Part of a small language model's weights.
Size: MLP 384 tanh GELU, 1.28M parameters.
Training: a variant of Muon for these matrices, 89M tokens, 5455 steps.
Each number is 128 + 32 x the weight over its row's rms, rounded and kept within 0 to 255. Layers, rows and columns count from 0. Numbers have three digits each. The size before them is the row's rms in percent of the matrix's.

# layer 5 attention value, 96x96, rms 0.161, rows 0-28, columns 0-95
099:111101111116152167113092150137082105168154153122173127168115136073103141160109067151119154110188104200096197117132108128112169115170111189096113114141159124134103138086173170086102072104131129118105163064108087170101166101156176067173173088109150152152140121120100112189143129139109094132
102:105073190152131111160133097097123146121141079137148111159172108091156169102110099096114100074187120121072143097090159174140156168122090089122164176126163112083220156131095142085072076144143137183095120077150112122164128121175154149109105135143141120137114129086091157157179075111158135138
096:121149149109109145106140136139088098187113144143188128134132140136111126100124148116074156177147148132072122115151119111148085093129127119245125159164131175131110148104106137046086158089083195147122122110115168102173111145096147144123085173137126118052118129096153126144147120077174063075
098:108128185133068143093150067174107120094120077131128065115168140112084108138149129131121111130115162120166142120161127163156103154140112120086087088154099187121091141169139112104180067189184167116140128161076092160080111123124126129075143115136211104113173186125146109131128175158077144112
092:157112095110163147138088135065125087114128097154083162095171121170083077181114120097165076126136176164095094127167078147178121127162174138113138161171150127134132095135090104117197102118138121064090125178179152081129102070152162131085067159106114096152131134099119131137154121106178140176
094:109095139127090100079130164101166118128125136088077119125139177101096133115105132125139211167146175158124092119125145138085207118132106133140125139172170136106116153056175165179137139094132116137088076185137118109098105109159179181113130040132156155161132139140105139055105156111108174164
107:137093117114112113126146122128153163076114142144141199104120120108130165107080124161162138190165099110161136113120173127117076177153074129153131149046175101088093088149219104087112105082105136141111113127139046173108166166143107148133065150134118171169139121127135120134161084156158094093
102:108096128118172128077160105170148139114094119130138126164121091151133104124185117065105073166229126112133108117106157150114167145173089112108155141078159148131041158142084138108152163121150108153130182154106131117138162121200165152114094119153092144119125113133101168070110073119091068170
104:078091157125167072139067173123106116183064172091180048126148113138189166111171144148103079120135143152167127171102121117132119107142093148116180109128112127129119102117099114131121087070118124176093109144064133156107159167178156108147080135125109144117172100127103103126137169192136113066
106:160090103101144163104149162137113117143105164131120145092094235077196141107151150139086179222088099097113109114156181153119125130091128119099151082110136139101135210158115163118178100064117135103130159162120095106108088077117094117125114144121120096153101146084124134166134160108145134172
097:134176116163110150132109182155095115152118144117094154123116155097095166101188119172158121084136065082133146148106118131093118075179101150077119100149154145127131122158139133113122133074100164172140160169181110093167154120177129111111123156163150032146116096106094104078116097116125212057
102:106147163122086143179086130082099121160137100106146100155094169058094103118184114084141157174163129111141136134152131068173114089136089062176159119104151152082096145137122104164139143169139120129093149123168166122108171151128138124130139159116059135120158157162169073132096149091051147205
094:060102111120142153117071149134075124135099108141085162124072125108101081117129115151037081122115141102144077158138181106175122116173136090126158166110131132119156151093129112137148189106136103139167162122051171094086129137095166134083149154112134143146099141167120173144129125183163216149
093:170096132099089108190082100167121136157144140086237137093066118123141092131131115136153181157146189066183073105105121107119145102124129170102141107205140125155115106113129157139122179128087197093165124141086136113075101119130120100124114108102123129144151185103130137165119098143123167170
104:135092131078127143158129108086105120116204096093147120110052090135135176128097070152099160111137150128116142101184129145162100137178139188150181104160075116108134163139094132140093166111104142152137121161140087116126129164144134138136132139132122237068152170099070154080105074131169098140
093:122116082138058069148144168164100098132095073060108159109090146113138144117163100155127136091179148194142138105082141121140090114142167138167142145146076109165073107087141040132164152134162112094154176113148150105169110167111132159183113123113137121152122143092177129179109175173133130087
099:112100143097115180137156163052113133125178120127149147125143185096130162143075167116149138086158071120157134155111130155112143167084056178101143110092136163140050133093111139082234134148133081185121084091114153131162086128097118141164096138139116128081163125084141128120176128120118137106
093:134168167174173098097143095140102129137148146148095196120110158056151146081145053107167117072070149125120093121118073117108135129150118182153076115143196170146138079109083120115133139089143143150158161140160089137136148143135146166102116128206122109159142172082130182092070153157116127125
097:143124182117147128168159144074182120105102229094097083122062171078140098139162154124105128125108154137118162095092088104126156149187132198125104114176086139107130121128151114112098193159058132098127160111106073153115131132126090118079131154129147118140111128183122107112152163163114120197
096:130085095148155066102130172107099108143156154145123147137152106098173180159111179130130148125063123122147121159140194195206082156133075177117155105132123181146080126108154121121070123124117174193133163096124078105131156114166142143126129141034116105159066114132118121109100123138088138129
108:130104097121103099160108095113087126097185123140174130118132165131133119105067159067059065119103089171131153129093149080169113114134157082111100078097150141089129144131167191118104163077129102065131116182157148105129119114140110184156136160114139174151151203123124165130167101172181130167
103:192098124128117131173206131111167106084091090121138136133110088091150071064158115116133112096168057164113140157114126133148087140076116203131181144089160153115188133133125170140117069139177122136136109151173135155158136082131124080176104121112137183108086105160104112138184114150106094142
104:137137153173104127099156114155181132180120173163083064103162152141210113102095171107094116150132093118137161198171101056143135108171142161114179154135114135123119159072135128121113114110115095150151121120109066084114103092168129145153141163060133153123147066095116154142125112096065155172
102:124141100127081078186089138069137125134167169136080185125129146177085094129188116147139151112165127165103133145119086173151119197172142084100120123142135107125125169144067169121108104100087099073196120134132151191120073105078088136109197120140100189127136132094113104145109141110111118101
095:117095088204114146104177117134133107180188133093128130142101105130135118150097106127086153114170068115148098102194067105071126202131120075154094123121122125081139109160125129141181166129085172131139139077129159142128177107102136101173134136061091078157144083178121151106107182123118121164
111:123104130103132127077122201146088132131133078059104151130195154140126137132141163131128109117120130111174094116176076103180173165085106145163101148113153091174101111137113132111120061135160115100148145077075100143167109097138169154161032131136122157120113101146153167171139146175124182065
085:164146117118171130112124143081098148126130138115166068119167116086099102058105118103114198151164187103107138104168163150098130145134119144125119187089084192128156122049130155093171156144168148096103169105194074133130133136177119074117083131152089167119165101124121106147115074132137135071
105:194158099193151113171095092153125055123110116082073123122083150145164112104105117102131143090109129108120173143107128186095107139151131117120129187155167164181119124132098122133076125077089122168115125164138141087064103102102180119101153130234139136123077117117135117162127172160154146088
100:124107159054088159140108121096148064088140178115187179115152160125094091117157089125103155111070118162111202159127160138124092140077144089118110114113152142146137148134108079124110183107114133143156097123058178127134151161187129087184135098125132085156135087093077148203130103135120132156